Part of a small language model's weights.
Size: 22 layers, vocabulary 8192, 27.9M parameters.
Architecture: RMSNorm before each block, rotary positions, no biases in attention or MLP, untied embeddings, normalized queries and keys, some layers without attention, local attention windows, value embeddings, capped logits.
Training: 403M tokens, 12293 steps.
Each number is 50 + 10 x the weight over its row's rms, rounded and kept within 0 to 99. Layers, rows and columns count from 0. The size before them is the row's rms in percent of the matrix's.

# o: layer 4 attention output (transposed), 256x256, rms 0.139, rows 242-255, columns 0-127
# v: layer 4 attention value, 256x256, rms 0.164, rows 243-255, columns 0-127
# gate: layer 4 MLP gate, 704x256, rms 0.169, rows 0-8, columns 0-127
# up: layer 4 MLP up, 704x256, rms 0.176, rows 0-8, columns 0-127
# down: layer 4 MLP down (transposed), 704x256, rms 0.169, rows 0-8, columns 0-127
o242 108:59 55 53 55 61 45 33 35 64 41 43 48 58 48 39 37 39 42 58 53 33 49 38 44 43 58 49 55 48 46 44 61 49 48 51 48 54 44 37 40 54 50 46 47 44 54 46 52 57 53 52 64 46 58 46 60 63 59 45 70 43 52 50 39 48 47 44 52 51 46 55 42 45 43 46 66 29 62 39 46 52 48 62 47 53 55 67 35 46 54 56 68 44 39 53 59 46 55 55 59 64 58 49 56 39 61 33 49 22 56 61 38 51 44 51 64 40 55 61 68 37 51 47 61 35 69 44 78
v243 115:52 50 52 55 50 82 39 34 37 40 64 44 32 57 52 49 51 64 42 27 56 50 55 42 37 51 46 32 63 52 58 49 44 53 58 49 34 38 44 49 49 37 47 56 40 52 43 50 47 51 65 55 53 62 51 58 62 40 47 48 51 79 46 51 39 62 38 70 52 48 55 40 36 50 68 56 39 55 48 47 47 53 49 28 48 57 50 51 35 57 53 41 61 45 45 51 39 64 39 49 68 53 54 51 53 45 57 26 37 28 57 33 42 50 70 55 68 48 46 23 43 38 34 55 42 43 56 42
o243 119:44 57 36 49 64 53 47 56 55 44 50 50 33 44 53 49 48 41 66 57 41 62 32 50 55 52 62 62 46 61 23 53 54 50 54 58 43 55 31 45 64 69 44 65 35 51 47 65 62 50 34 46 35 51 48 61 42 57 30 31 47 42 50 35 63 41 54 50 40 63 42 45 58 62 51 36 68 46 40 49 58 59 41 63 61 51 47 30 57 60 53 62 50 45 55 47 60 43 59 57 40 58 29 67 41 50 52 49 51 58 56 49 32 54 61 50 45 59 54 76 59 52 60 51 45 49 49 49
v244 097:37 45 51 55 26 41 41 50 62 52 46 36 34 59 47 60 72 63 50 49 50 27 44 40 50 54 46 61 54 42 37 39 35 59 49 61 44 50 33 41 50 69 40 43 59 51 54 54 77 66 57 44 39 41 44 37 51 40 56 45 52 39 66 69 43 48 42 55 63 48 66 46 43 57 31 51 53 39 44 53 50 54 46 46 48 60 50 46 47 38 55 55 49 62 69 47 53 40 46 50 54 39 44 66 44 43 53 50 56 56 69 40 52 56 44 53 72 59 56 39 46 42 45 38 48 43 37 42
o244 102:73 56 35 58 62 44 56 60 66 46 38 59 63 52 49 60 51 39 56 52 44 60 46 50 49 48 62 34 47 35 59 56 37 74 44 47 51 59 49 53 54 42 65 66 39 43 47 35 40 68 51 56 61 49 52 51 48 64 46 35 55 35 51 48 65 40 44 63 39 40 59 47 50 39 60 43 32 55 61 45 49 63 67 55 30 44 54 67 44 34 43 32 51 40 47 53 41 49 55 50 65 64 37 52 47 59 41 54 55 43 44 45 35 46 41 64 33 44 60 54 63 44 57 72 38 51 50 62
v245 102:55 54 58 63 50 65 48 42 41 49 47 39 55 45 43 52 57 55 42 54 48 42 43 47 47 52 61 51 40 58 44 53 69 56 63 56 67 56 61 60 53 53 42 64 39 41 44 56 53 52 48 55 40 46 63 63 65 49 38 47 30 68 68 39 31 52 50 69 58 49 43 45 47 57 34 47 38 63 62 42 54 55 27 48 63 60 43 42 45 76 51 43 51 28 58 50 60 44 55 47 59 58 50 60 45 36 40 56 50 43 55 59 38 35 44 69 45 35 44 77 46 45 47 56 48 56 49 48
o245 109:51 45 47 55 50 56 53 54 61 53 49 43 48 40 54 40 50 34 45 53 63 58 57 44 56 46 45 70 47 57 64 48 47 31 50 57 50 49 73 42 41 58 49 55 46 22 39 43 55 40 52 34 35 59 48 56 46 55 54 56 60 47 36 65 60 55 58 29 55 68 61 60 60 51 67 59 48 48 38 65 49 39 71 57 58 44 52 48 52 60 62 60 47 47 39 47 56 55 59 48 47 45 52 54 41 39 68 53 50 31 46 57 62 30 50 47 56 40 61 56 50 47 48 61 36 36 36 36
v246 108:55 58 39 34 40 45 48 41 49 46 29 65 46 52 37 47 52 54 51 57 56 59 48 39 39 44 39 56 72 40 47 44 45 43 44 51 41 58 42 72 50 47 31 58 47 46 32 35 60 41 53 45 39 60 41 62 43 51 51 34 45 66 59 56 59 44 60 70 42 49 55 56 57 61 44 63 36 52 52 49 59 51 46 33 45 52 58 43 29 76 50 48 38 53 54 51 55 55 58 35 47 43 52 55 47 45 46 36 31 52 67 42 52 62 69 57 44 52 47 57 54 48 58 47 41 49 65 39
o246 110:41 43 45 41 54 55 52 62 54 40 52 33 65 47 54 44 60 57 38 53 43 54 44 57 65 66 43 39 46 36 61 37 55 39 55 74 61 55 48 33 49 56 47 38 47 45 55 37 60 40 34 56 47 54 50 50 45 49 45 60 46 39 47 63 45 70 53 62 50 51 57 36 38 56 52 41 65 52 45 39 46 59 51 50 54 52 66 42 69 67 41 54 47 44 43 47 49 54 39 52 52 61 55 61 40 33 39 70 46 63 40 62 37 47 46 66 31 36 54 50 48 53 63 57 36 25 51 51
v247 098:54 48 57 49 46 54 55 38 51 58 40 61 52 47 65 54 55 34 45 53 53 70 43 50 40 53 46 50 56 50 63 49 36 55 67 57 42 31 48 31 31 29 37 49 43 61 50 56 45 34 61 65 75 21 39 58 61 52 57 45 61 55 69 34 46 43 47 49 73 54 60 71 64 58 48 46 60 64 46 66 50 59 54 49 45 63 52 60 35 52 48 48 51 61 30 50 42 54 36 48 50 24 54 46 50 38 41 45 53 71 62 58 50 65 48 35 60 48 64 53 51 26 58 57 48 66 43 46
o247 101:41 63 66 53 73 61 62 43 44 49 45 49 51 68 51 26 35 46 48 47 38 29 48 65 49 54 47 60 45 50 32 70 68 56 38 51 32 51 49 52 62 37 55 58 55 51 63 48 44 67 41 60 41 64 60 48 66 57 52 53 49 37 51 51 58 71 70 27 55 36 53 57 49 44 56 56 58 45 57 31 41 51 58 45 49 47 62 61 46 52 57 64 47 48 43 25 47 52 48 47 47 46 60 46 43 59 48 46 61 44 56 53 37 28 38 67 58 41 33 53 56 38 53 41 44 68 36 69
v248 101:42 56 37 51 61 63 67 62 45 59 40 49 47 50 48 59 79 44 27 45 43 49 38 47 60 44 33 39 53 53 59 49 63 66 35 65 58 60 53 47 61 64 40 42 59 42 53 37 36 62 41 38 55 36 40 55 55 60 59 38 60 40 11 47 55 60 59 46 61 35 44 58 43 45 48 57 42 50 48 55 47 35 55 53 49 68 60 63 60 33 45 44 64 38 46 32 35 45 46 60 60 64 44 64 59 62 57 46 42 44 56 33 46 42 33 23 46 59 66 66 32 41 50 63 44 46 38 48
o248 109:43 65 66 66 57 53 39 21 46 46 37 44 70 49 54 62 51 60 59 56 61 57 65 48 38 44 40 57 49 46 71 55 31 56 55 55 52 55 51 44 55 50 31 51 51 50 59 71 37 43 63 51 48 55 56 44 35 57 67 48 55 49 73 42 64 54 66 44 37 47 42 52 59 51 56 50 44 62 48 50 22 63 50 41 35 41 38 42 48 54 50 59 50 56 69 57 58 62 52 56 57 61 48 66 52 51 67 48 51 50 38 50 43 53 63 61 42 61 51 46 47 39 61 38 68 47 43 43
v249 098:38 43 55 48 61 54 53 48 59 42 55 33 58 64 48 53 55 35 44 50 64 47 71 58 49 55 56 38 38 59 29 30 46 40 57 50 77 52 63 64 52 42 55 43 59 59 63 54 69 38 49 51 35 46 59 59 39 38 44 56 80 52 49 53 56 51 53 57 49 50 48 63 61 40 43 38 59 35 59 55 35 62 45 46 47 58 45 43 65 39 43 48 53 41 57 37 41 50 33 39 52 42 60 50 61 60 51 47 63 73 46 43 46 43 67 41 43 41 45 43 41 60 59 42 47 48 54 68
o249 104:62 36 41 55 58 47 46 46 42 58 38 59 46 44 49 35 45 63 44 48 53 46 47 44 44 64 61 48 48 59 67 62 56 61 60 41 50 45 55 47 69 42 53 49 45 63 40 54 45 52 62 53 55 57 65 55 57 45 62 54 56 66 49 38 40 51 38 60 51 58 24 57 44 58 52 56 54 56 58 48 61 50 46 57 53 51 69 44 54 60 50 56 46 79 53 52 49 60 64 55 66 38 31 51 45 55 43 54 50 40 61 53 69 48 40 54 40 64 26 58 50 36 53 57 45 54 50 38
v250 104:37 50 45 50 64 55 59 49 66 61 63 52 47 47 47 34 65 43 32 51 43 70 63 38 53 30 45 64 38 58 45 61 79 62 49 44 51 40 32 54 43 32 57 57 56 42 38 49 29 48 43 41 63 39 58 51 64 57 63 53 40 52 55 44 48 50 33 39 57 47 50 41 61 39 42 49 51 39 43 40 50 62 59 73 65 35 34 72 55 53 50 69 49 58 47 54 42 56 58 58 54 42 51 56 50 50 54 55 30 48 57 44 46 63 45 65 18 45 41 69 43 40 60 41 46 55 40 42
o250 113:45 30 59 49 69 35 43 43 48 59 39 34 62 43 42 53 54 56 43 66 48 34 38 51 54 47 65 53 69 48 40 61 37 58 71 66 50 56 49 36 53 53 45 43 69 42 53 64 47 33 46 51 62 52 62 37 46 39 60 57 47 66 51 52 57 51 55 63 57 60 56 55 42 70 43 43 64 61 49 57 49 62 42 48 28 47 41 47 59 42 44 40 58 54 48 36 43 50 48 53 48 49 54 52 41 38 58 59 65 28 64 44 45 31 69 45 66 42 58 33 51 54 45 73 40 36 49 48
v251 106:42 53 46 41 53 49 54 54 69 53 47 59 22 58 42 31 50 34 46 53 56 47 59 51 52 43 55 46 48 39 55 58 49 59 55 41 66 39 42 51 61 58 47 56 54 68 58 59 51 45 56 60 44 46 56 36 34 64 48 51 29 54 49 49 39 61 60 35 53 42 47 44 39 54 45 50 44 60 53 58 49 48 47 46 60 53 48 32 62 65 54 46 23 32 57 51 68 63 36 44 63 63 58 42 37 55 63 39 47 54 46 44 69 62 71 50 57 38 47 65 50 56 49 41 44 58 54 55
o251 107:47 39 31 30 41 39 37 50 43 45 49 45 31 43 56 51 71 65 36 49 69 36 36 52 37 58 73 58 51 38 43 44 57 50 58 60 44 44 62 51 42 48 39 39 48 36 49 47 49 41 57 52 55 47 58 31 51 51 45 42 68 58 50 67 51 48 39 49 39 51 57 46 71 48 55 49 71 45 48 58 36 33 68 67 55 59 47 44 41 51 66 29 35 29 45 46 49 23 61 59 58 52 38 51 49 71 40 62 45 61 58 49 44 44 42 31 31 49 63 52 60 46 59 51 59 48 56 55
v252 105:38 45 45 58 58 41 77 41 43 29 37 49 48 54 48 64 65 44 37 55 39 59 41 63 57 47 43 54 46 54 42 41 42 56 55 52 36 59 50 38 58 53 51 63 46 42 58 65 34 60 34 56 63 29 56 62 62 44 30 56 41 50 46 35 65 35 71 46 29 43 61 45 66 42 48 52 52 49 53 42 61 51 53 62 59 46 42 62 53 34 47 63 64 53 46 33 52 35 53 51 66 65 47 58 46 31 40 59 43 54 34 60 64 49 44 50 57 63 45 62 46 58 39 53 49 38 55 51
o252 115:49 67 50 51 36 49 40 52 60 53 54 50 44 56 51 59 38 54 44 54 46 54 58 32 58 40 47 57 44 35 50 46 54 41 56 49 59 60 56 57 60 56 54 38 49 45 47 42 51 44 58 56 41 50 48 57 40 46 50 49 53 35 87 54 60 44 51 42 46 58 55 46 51 45 66 39 38 51 50 57 45 47 46 23 54 52 47 55 51 51 41 51 49 54 40 62 59 48 57 46 54 41 59 57 53 55 61 52 58 67 63 43 47 51 39 47 38 41 45 58 48 31 27 55 59 44 37 44
v253 103:59 49 50 55 43 48 57 60 69 54 60 62 55 47 43 66 42 45 40 38 66 60 52 43 63 57 54 84 52 39 51 63 44 61 51 42 51 66 48 68 51 58 72 55 52 70 44 37 48 34 52 51 46 54 50 68 34 56 55 41 40 64 61 60 60 39 46 48 54 66 54 47 61 44 28 35 64 43 46 53 57 37 46 52 56 60 54 28 52 58 68 47 60 33 60 48 54 47 64 51 49 45 47 42 50 51 53 43 64 44 66 54 60 81 52 59 46 63 72 39 48 60 40 56 60 56 81 43
o253 109:41 38 48 37 41 69 61 56 46 41 62 58 36 43 53 38 64 52 61 64 61 52 29 50 43 44 53 44 58 50 45 52 66 55 54 39 49 29 47 52 49 42 53 40 56 42 42 48 49 68 59 57 33 45 65 19 59 43 46 63 57 37 45 58 36 68 23 54 31 41 61 54 69 61 60 60 41 40 40 54 54 33 44 47 41 60 63 52 43 46 39 57 45 67 37 35 47 40 59 58 58 44 41 53 51 43 61 67 39 41 60 88 50 41 48 54 48 64 41 48 43 44 58 51 50 44 37 44
v254 107:41 49 53 45 28 49 48 47 33 42 58 46 33 45 54 40 45 70 73 42 52 37 40 67 65 45 38 42 56 49 53 47 55 51 58 65 45 20 39 53 44 55 45 53 43 36 64 62 58 50 46 46 65 41 60 27 52 39 55 36 50 51 55 53 42 51 40 72 50 33 66 49 44 40 50 48 51 55 46 44 43 51 53 54 52 38 48 67 58 26 35 38 49 59 58 54 46 48 60 41 75 40 42 71 47 56 53 31 47 50 64 43 36 44 36 68 46 40 55 50 40 46 37 44 44 60 48 50
o254 112:64 35 45 70 61 68 60 50 53 43 41 43 66 54 48 55 72 44 48 61 52 56 58 43 56 35 50 35 57 55 38 42 45 35 44 39 49 58 48 43 45 48 61 62 37 44 32 56 73 48 51 38 63 46 47 68 63 54 53 46 48 40 58 27 63 44 61 44 56 54 38 36 29 54 48 62 42 59 36 58 65 66 45 31 49 36 64 43 52 56 44 71 49 37 43 68 39 23 67 61 43 48 62 41 52 48 64 48 47 47 54 33 35 43 63 34 53 66 54 55 58 42 46 44 50 53 61 53
v255 104:52 55 53 61 51 40 36 46 56 54 40 46 47 43 61 49 62 54 43 67 44 44 44 50 47 73 47 63 44 50 54 68 47 58 51 43 56 51 30 46 41 47 46 54 56 43 42 40 58 52 50 42 51 44 42 57 58 29 31 47 45 46 48 44 55 48 56 43 50 58 43 44 44 49 49 60 50 53 65 44 64 39 68 34 66 41 49 39 41 50 45 57 41 47 62 52 52 41 57 55 62 76 52 52 51 25 48 49 41 55 60 45 64 55 47 43 49 63 56 46 66 56 25 48 42 56 50 29
o255 110:61 40 46 39 44 49 57 65 54 50 54 44 57 67 50 51 56 50 67 56 42 52 53 50 55 44 53 65 37 64 48 51 61 41 66 65 54 52 45 55 68 25 43 59 41 53 47 29 53 46 59 44 27 37 45 40 62 58 60 26 56 65 75 59 38 51 52 50 44 32 53 45 57 49 53 46 47 52 45 41 35 48 59 50 55 35 56 59 47 55 59 58 64 57 38 43 60 53 41 40 59 35 57 55 49 49 36 53 37 52 49 61 55 27 68 58 55 53 53 51 47 52 29 51 64 51 43 53
gate0 098:48 35 54 51 48 43 48 47 38 51 50 61 55 56 67 41 68 39 55 54 37 59 50 42 36 49 45 70 48 57 51 62 64 52 63 52 36 62 44 42 30 44 44 62 35 62 34 42 38 32 47 60 41 57 62 51 37 51 44 37 42 55 53 40 41 38 57 70 63 58 41 44 45 50 36 48 63 48 54 82 38 53 41 39 34 49 39 51 52 50 57 36 50 52 63 60 57 51 50 52 45 45 52 56 60 47 35 52 69 48 39 64 51 55 54 48 51 47 60 51 35 47 48 49 63 47 22 44
up0 098:54 58 70 30 52 41 47 47 31 70 44 26 53 62 57 52 39 59 50 40 47 52 50 44 47 52 39 34 43 63 54 48 50 48 56 33 47 46 55 38 40 37 69 60 59 56 37 48 54 32 58 34 42 61 40 48 57 40 47 45 50 76 53 68 23 47 40 40 45 51 57 57 53 52 55 44 52 52 46 56 44 47 55 73 41 50 48 49 46 47 49 38 44 54 36 42 44 55 44 69 31 43 59 66 44 51 44 47 62 65 46 60 57 43 58 29 46 45 61 66 57 61 52 41 38 65 47 49
down0 096:42 43 40 62 63 46 46 39 49 32 44 60 62 57 51 43 51 34 63 48 53 38 54 51 50 65 42 59 45 52 23 57 60 51 65 48 42 34 51 67 47 50 46 67 44 55 64 57 30 59 53 60 47 53 42 58 53 47 70 50 56 46 39 54 64 38 60 73 50 48 49 52 64 42 62 51 57 38 47 73 42 52 52 60 39 57 53 52 52 67 55 60 70 48 60 53 62 30 49 41 44 47 43 43 43 44 49 50 50 47 37 66 47 50 59 60 50 43 47 46 31 55 55 61 52 33 51 38
gate1 101:70 34 47 55 55 36 56 35 57 50 73 64 63 51 41 49 37 57 37 50 42 46 52 49 35 59 43 49 46 42 52 53 54 52 46 52 52 48 38 37 58 62 65 47 36 44 45 20 49 46 60 64 47 57 54 42 50 47 45 56 60 54 43 54 62 59 42 52 59 49 47 24 20 58 62 39 42 50 44 43 49 59 57 45 58 65 51 69 68 50 44 46 49 46 57 35 36 48 69 59 65 39 37 58 55 36 52 69 47 39 56 44 41 33 42 57 36 64 59 67 53 45 57 54 54 55 43 68
up1 093:20 56 58 60 52 57 62 60 42 27 44 48 48 27 49 55 69 33 64 44 56 49 43 59 66 36 38 56 53 53 53 32 41 62 53 48 51 46 45 42 42 34 52 54 65 43 58 66 60 50 48 35 49 55 57 52 39 34 54 51 41 59 49 42 35 43 68 52 51 54 48 77 74 42 38 51 58 34 48 74 59 55 41 34 47 35 52 42 54 49 60 50 57 66 50 76 56 54 34 42 63 40 40 37 38 54 39 43 57 45 45 33 55 51 35 48 55 48 41 45 47 52 54 34 43 32 59 43
down1 097:58 39 36 61 39 52 57 81 40 53 50 44 35 44 45 71 43 44 66 62 54 35 46 50 37 58 35 49 54 42 54 34 38 52 34 49 44 66 48 49 42 48 37 52 51 37 59 62 47 51 49 58 52 45 44 52 52 49 41 51 37 59 43 51 33 41 76 39 51 55 63 46 51 52 44 49 40 71 59 51 57 33 49 34 49 47 34 63 43 59 50 57 33 62 41 56 52 58 48 35 38 57 57 49 43 61 37 50 54 61 28 63 59 50 50 50 47 46 35 52 66 50 36 48 55 42 63 42
gate2 092:60 44 59 48 37 45 25 38 44 37 54 53 38 53 46 56 43 42 34 44 40 63 59 62 52 53 58 56 41 49 50 72 49 59 36 61 53 40 66 40 54 37 41 63 53 49 45 30 49 68 32 55 59 65 54 52 58 56 24 36 52 49 36 25 59 56 57 60 42 50 53 59 46 65 54 67 49 53 50 46 44 52 52 54 73 57 29 62 52 59 41 44 38 54 48 53 49 54 55 43 41 68 44 43 42 51 50 60 49 61 47 51 52 55 60 46 52 45 42 57 53 40 41 49 60 53 64 36
up2 087:51 50 46 59 65 60 63 51 40 35 44 44 39 59 47 47 57 47 62 50 58 41 51 30 51 60 42 38 57 46 43 54 73 39 61 50 43 57 47 54 44 59 47 42 39 52 40 70 41 59 62 50 43 38 56 46 40 35 40 45 61 34 52 64 49 50 40 40 55 60 49 52 41 41 32 55 58 29 36 59 57 57 26 51 57 26 49 34 48 34 50 43 41 43 67 52 54 53 49 45 70 40 47 48 59 40 54 52 52 50 44 41 47 42 54 72 49 52 54 70 60 58 31 51 40 56 39 66
down2 088:45 74 41 67 62 52 47 55 42 45 56 52 50 45 52 52 61 35 64 50 69 39 42 38 48 47 47 51 48 51 46 30 55 45 46 57 44 53 35 62 48 68 68 51 42 53 43 54 51 34 56 60 45 59 38 41 50 42 71 52 35 36 45 63 56 43 24 52 55 53 50 42 55 57 49 44 58 53 54 42 49 70 36 64 41 36 69 40 44 47 57 35 53 33 45 60 37 46 63 43 56 48 67 62 57 57 41 60 44 46 53 50 50 50 53 70 57 59 60 54 45 70 63 49 50 35 58 59
gate3 099:39 51 47 60 70 61 54 39 41 48 63 60 23 41 56 33 50 63 46 55 58 57 48 43 44 45 65 44 59 31 55 48 48 54 44 42 40 49 39 45 43 45 57 39 41 70 46 41 50 52 56 72 43 41 43 48 54 45 54 38 58 41 47 41 55 53 52 51 64 39 56 35 51 37 47 55 44 48 38 49 64 56 60 28 66 28 67 61 56 41 42 59 43 36 44 31 48 43 37 47 54 51 54 43 59 39 52 34 38 62 46 40 80 44 56 46 59 63 39 34 58 54 67 59 56 44 44 57
up3 099:51 60 39 51 45 39 51 64 57 45 39 32 53 50 28 54 65 49 50 47 80 50 49 53 60 71 56 67 54 51 56 70 51 45 42 60 52 40 54 35 38 62 41 57 53 43 56 54 37 54 55 61 36 59 53 43 53 53 51 65 52 57 67 38 43 57 63 44 32 25 34 45 41 55 49 56 49 59 48 75 47 37 54 50 33 56 41 45 58 70 58 42 58 57 49 56 38 61 58 56 52 52 43 69 41 38 68 42 68 43 70 50 53 43 52 49 52 37 42 45 66 46 47 33 64 57 57 80
down3 097:43 31 54 58 45 50 52 46 37 52 55 56 38 66 39 66 55 53 39 50 45 51 50 52 40 57 58 48 40 49 42 49 51 56 53 58 45 67 49 57 49 42 38 57 48 46 45 52 37 39 53 33 59 43 53 68 63 54 48 48 42 39 52 48 64 54 74 58 64 70 66 61 43 55 54 46 62 38 52 64 62 60 49 48 63 57 50 49 49 60 61 66 46 41 49 63 59 68 65 35 40 61 60 59 47 44 57 51 50 28 46 33 49 53 41 54 46 62 46 63 42 50 48 61 55 53 54 37
gate4 100:39 55 57 48 36 37 61 48 64 46 56 38 52 50 48 62 48 55 47 48 62 50 57 38 42 42 56 41 40 41 37 43 46 48 39 44 45 49 58 57 37 50 36 50 71 62 52 39 49 40 61 58 51 50 70 29 51 72 51 41 54 41 58 44 41 56 42 48 54 58 77 45 68 58 60 52 43 52 60 51 57 72 51 39 37 57 66 44 53 46 60 45 39 29 53 62 39 52 53 31 20 59 55 62 37 38 40 41 43 63 50 52 34 53 47 49 60 43 34 38 54 27 56 55 42 52 40 54
up4 102:41 57 61 45 57 37 58 55 53 32 54 51 65 54 57 43 46 54 39 54 64 42 56 37 57 56 57 56 36 47 54 47 40 44 28 54 35 58 80 54 45 59 66 67 56 38 46 57 50 53 61 58 47 57 62 54 23 55 42 57 50 64 47 44 44 41 58 51 62 59 41 49 36 38 40 47 47 39 36 58 50 54 31 42 49 47 75 59 48 48 47 63 30 47 71 55 53 38 56 40 59 55 54 54 67 56 36 35 68 53 55 54 46 55 54 50 50 64 33 36 42 30 48 51 64 47 52 47
down4 093:43 48 30 49 41 47 44 48 42 51 51 38 63 58 53 38 57 25 48 49 48 51 57 51 52 56 48 60 52 43 54 39 54 55 47 81 50 40 54 66 46 52 52 55 42 39 57 59 51 54 59 53 46 53 37 43 39 26 37 52 50 46 55 51 54 48 53 66 49 54 48 60 63 57 64 56 54 46 35 50 40 46 62 45 72 61 44 29 61 54 44 38 66 47 48 30 58 29 62 39 53 50 40 57 48 40 60 49 58 44 45 54 59 42 54 72 66 54 60 67 77 53 61 58 67 39 59 62
gate5 093:41 36 40 47 52 58 31 38 43 59 62 51 56 50 55 59 51 61 38 50 40 50 50 50 52 38 57 44 34 47 51 38 60 31 63 58 54 64 41 66 54 67 50 54 48 38 41 34 61 56 58 49 58 35 45 39 44 58 54 47 64 54 41 68 55 37 64 60 62 66 46 61 43 58 45 38 51 62 53 50 56 46 46 48 55 47 55 52 42 49 62 48 35 47 55 48 46 55 50 44 46 25 43 60 40 42 41 46 40 54 62 47 48 63 54 48 55 74 27 48 59 50 58 71 53 54 35 64
up5 096:45 47 53 59 53 54 46 31 52 49 46 32 65 37 68 54 41 45 35 60 35 61 41 46 48 49 44 50 28 39 43 53 38 38 43 50 53 64 30 61 51 65 59 48 50 40 46 44 56 56 74 48 54 54 38 59 54 66 50 45 64 56 46 69 56 36 35 75 55 71 39 59 42 52 50 33 62 51 32 52 46 53 52 47 75 47 41 56 50 45 54 53 54 50 62 46 49 49 55 55 29 38 45 58 47 44 46 60 43 52 38 54 67 53 55 44 63 62 50 35 61 52 62 52 49 47 40 55
down5 098:50 55 55 37 51 57 47 53 55 74 50 31 65 55 37 47 38 54 67 55 34 45 47 41 53 55 58 50 50 46 32 46 46 63 54 53 53 50 38 48 45 53 48 52 58 53 50 38 55 41 56 60 51 44 65 55 49 61 46 43 56 31 58 47 50 34 34 52 61 71 45 65 66 52 49 46 36 52 50 52 49 53 57 39 49 40 78 70 58 56 61 34 50 57 62 47 52 70 51 51 55 34 49 54 38 65 43 61 64 42 49 56 55 50 47 53 65 45 25 52 58 66 48 68 49 71 51 46
gate6 096:53 52 67 58 43 33 42 49 55 41 63 42 35 55 56 26 42 25 53 49 34 44 41 60 48 54 38 53 61 38 44 54 35 63 59 38 50 38 54 53 59 44 53 61 46 41 50 50 49 44 52 50 53 56 52 38 55 61 59 67 50 32 40 47 49 56 52 44 45 47 54 45 41 62 64 49 50 46 53 48 47 48 33 45 45 59 69 60 33 57 53 52 63 41 41 39 54 44 64 53 38 53 39 56 34 63 45 52 52 43 53 55 39 51 35 43 48 49 41 53 33 41 65 55 50 34 41 49
up6 099:56 56 57 44 52 45 54 42 47 43 63 44 49 64 75 50 69 51 56 47 43 53 39 51 58 57 46 59 39 24 55 53 38 50 43 56 57 61 44 25 41 31 61 41 64 41 50 35 50 53 48 66 34 51 64 66 60 38 54 67 43 36 50 47 43 60 50 42 47 59 56 46 43 45 36 77 24 47 48 48 65 40 64 55 35 49 66 62 49 67 24 39 52 49 50 58 55 34 54 51 51 43 57 51 50 59 42 55 29 60 65 39 57 53 55 46 62 53 45 62 19 58 54 31 42 37 43 54
down6 103:33 69 42 50 52 53 38 32 48 57 49 63 62 46 40 61 63 31 43 66 69 48 66 47 49 43 46 49 45 53 49 49 61 30 57 65 29 60 64 59 52 56 53 46 56 46 47 49 39 68 39 59 40 52 52 52 49 41 34 63 72 39 49 30 51 35 47 46 61 38 38 68 57 60 46 41 52 40 50 47 31 63 48 66 65 47 33 57 39 65 41 58 58 41 54 30 53 68 60 54 40 60 43 55 78 61 54 50 49 50 50 38 50 59 60 52 41 42 57 60 46 48 60 61 35 46 52 59
gate7 099:52 49 63 40 49 63 37 28 47 48 38 60 69 54 47 60 37 55 51 45 54 59 50 37 40 52 54 46 53 64 37 64 41 51 48 49 58 44 42 48 34 76 47 46 26 57 44 45 48 39 56 44 53 46 61 43 38 73 56 65 37 55 47 53 46 35 48 56 49 64 58 52 34 45 42 59 42 49 63 45 45 68 61 45 48 69 59 55 61 52 45 60 78 63 40 50 49 66 49 61 59 57 33 53 39 49 50 41 47 62 59 43 46 56 36 54 47 35 53 57 47 35 61 39 40 49 64 44
up7 101:62 60 44 56 46 45 36 24 46 60 43 60 56 38 54 53 48 50 69 51 53 65 35 46 38 50 55 57 45 58 54 68 42 50 52 47 64 55 54 56 60 67 52 43 32 52 40 45 45 50 62 32 47 55 57 44 37 61 71 55 39 44 52 55 63 64 53 56 70 62 40 45 51 42 49 56 41 60 43 41 40 60 64 43 63 57 63 64 49 47 37 46 54 57 41 45 52 52 62 33 57 54 42 62 45 49 30 46 47 63 49 42 60 53 51 45 39 48 62 54 28 45 49 60 40 49 54 46
down7 102:50 56 41 29 55 36 53 48 52 54 45 51 51 49 48 59 34 41 47 48 60 41 33 56 49 59 58 48 45 40 56 34 52 52 48 54 47 54 46 65 36 63 72 56 49 40 52 62 37 56 59 57 35 66 33 32 47 46 52 37 46 49 50 54 55 57 41 50 46 49 55 63 66 64 37 46 81 48 49 46 51 55 48 51 56 49 53 60 33 52 47 50 50 42 52 46 52 53 71 38 53 54 50 39 60 48 47 54 50 36 46 50 54 33 57 54 67 21 79 54 51 52 39 49 56 53 52 43
gate8 101:23 80 51 77 68 49 55 28 60 46 49 50 40 55 60 50 59 57 44 45 51 56 51 59 44 63 58 44 42 50 33 67 64 32 41 46 57 37 45 53 44 46 49 54 35 39 51 51 40 63 42 53 66 47 44 58 43 57 50 59 45 53 57 61 42 49 47 46 35 48 62 46 44 49 43 44 43 66 34 56 62 51 45 50 48 43 52 37 52 46 49 47 51 63 41 33 38 63 57 52 59 51 43 48 38 53 51 58 52 60 62 48 63 52 40 50 56 52 64 38 37 51 52 35 58 52 48 53
up8 100:45 64 58 58 38 50 27 55 40 60 44 64 39 52 54 49 50 39 59 46 51 62 52 52 48 52 54 45 49 52 45 56 68 71 34 46 53 45 54 44 42 47 55 44 38 46 76 46 42 56 46 58 29 51 42 52 37 67 38 49 53 39 54 60 30 42 22 49 59 36 53 42 46 55 53 54 44 65 37 54 67 50 45 47 67 72 55 37 68 56 36 46 60 51 41 38 31 53 43 50 54 54 57 32 42 40 52 39 42 51 53 59 60 35 62 53 44 55 65 64 45 61 65 42 46 51 31 57
down8 104:52 35 58 54 53 54 49 57 41 55 34 39 36 36 58 32 44 48 56 65 50 53 54 50 45 61 56 34 44 42 62 36 43 41 46 65 40 65 43 46 63 43 61 52 39 49 42 53 55 65 49 45 46 27 53 50 47 76 63 47 39 66 65 61 42 33 54 47 41 48 50 67 51 57 54 53 66 57 45 70 44 60 52 63 53 60 46 39 56 51 56 56 50 46 50 44 56 29 43 43 61 55 57 46 49 63 50 55 37 59 44 41 29 49 50 49 61 57 51 53 65 50 46 33 33 56 50 43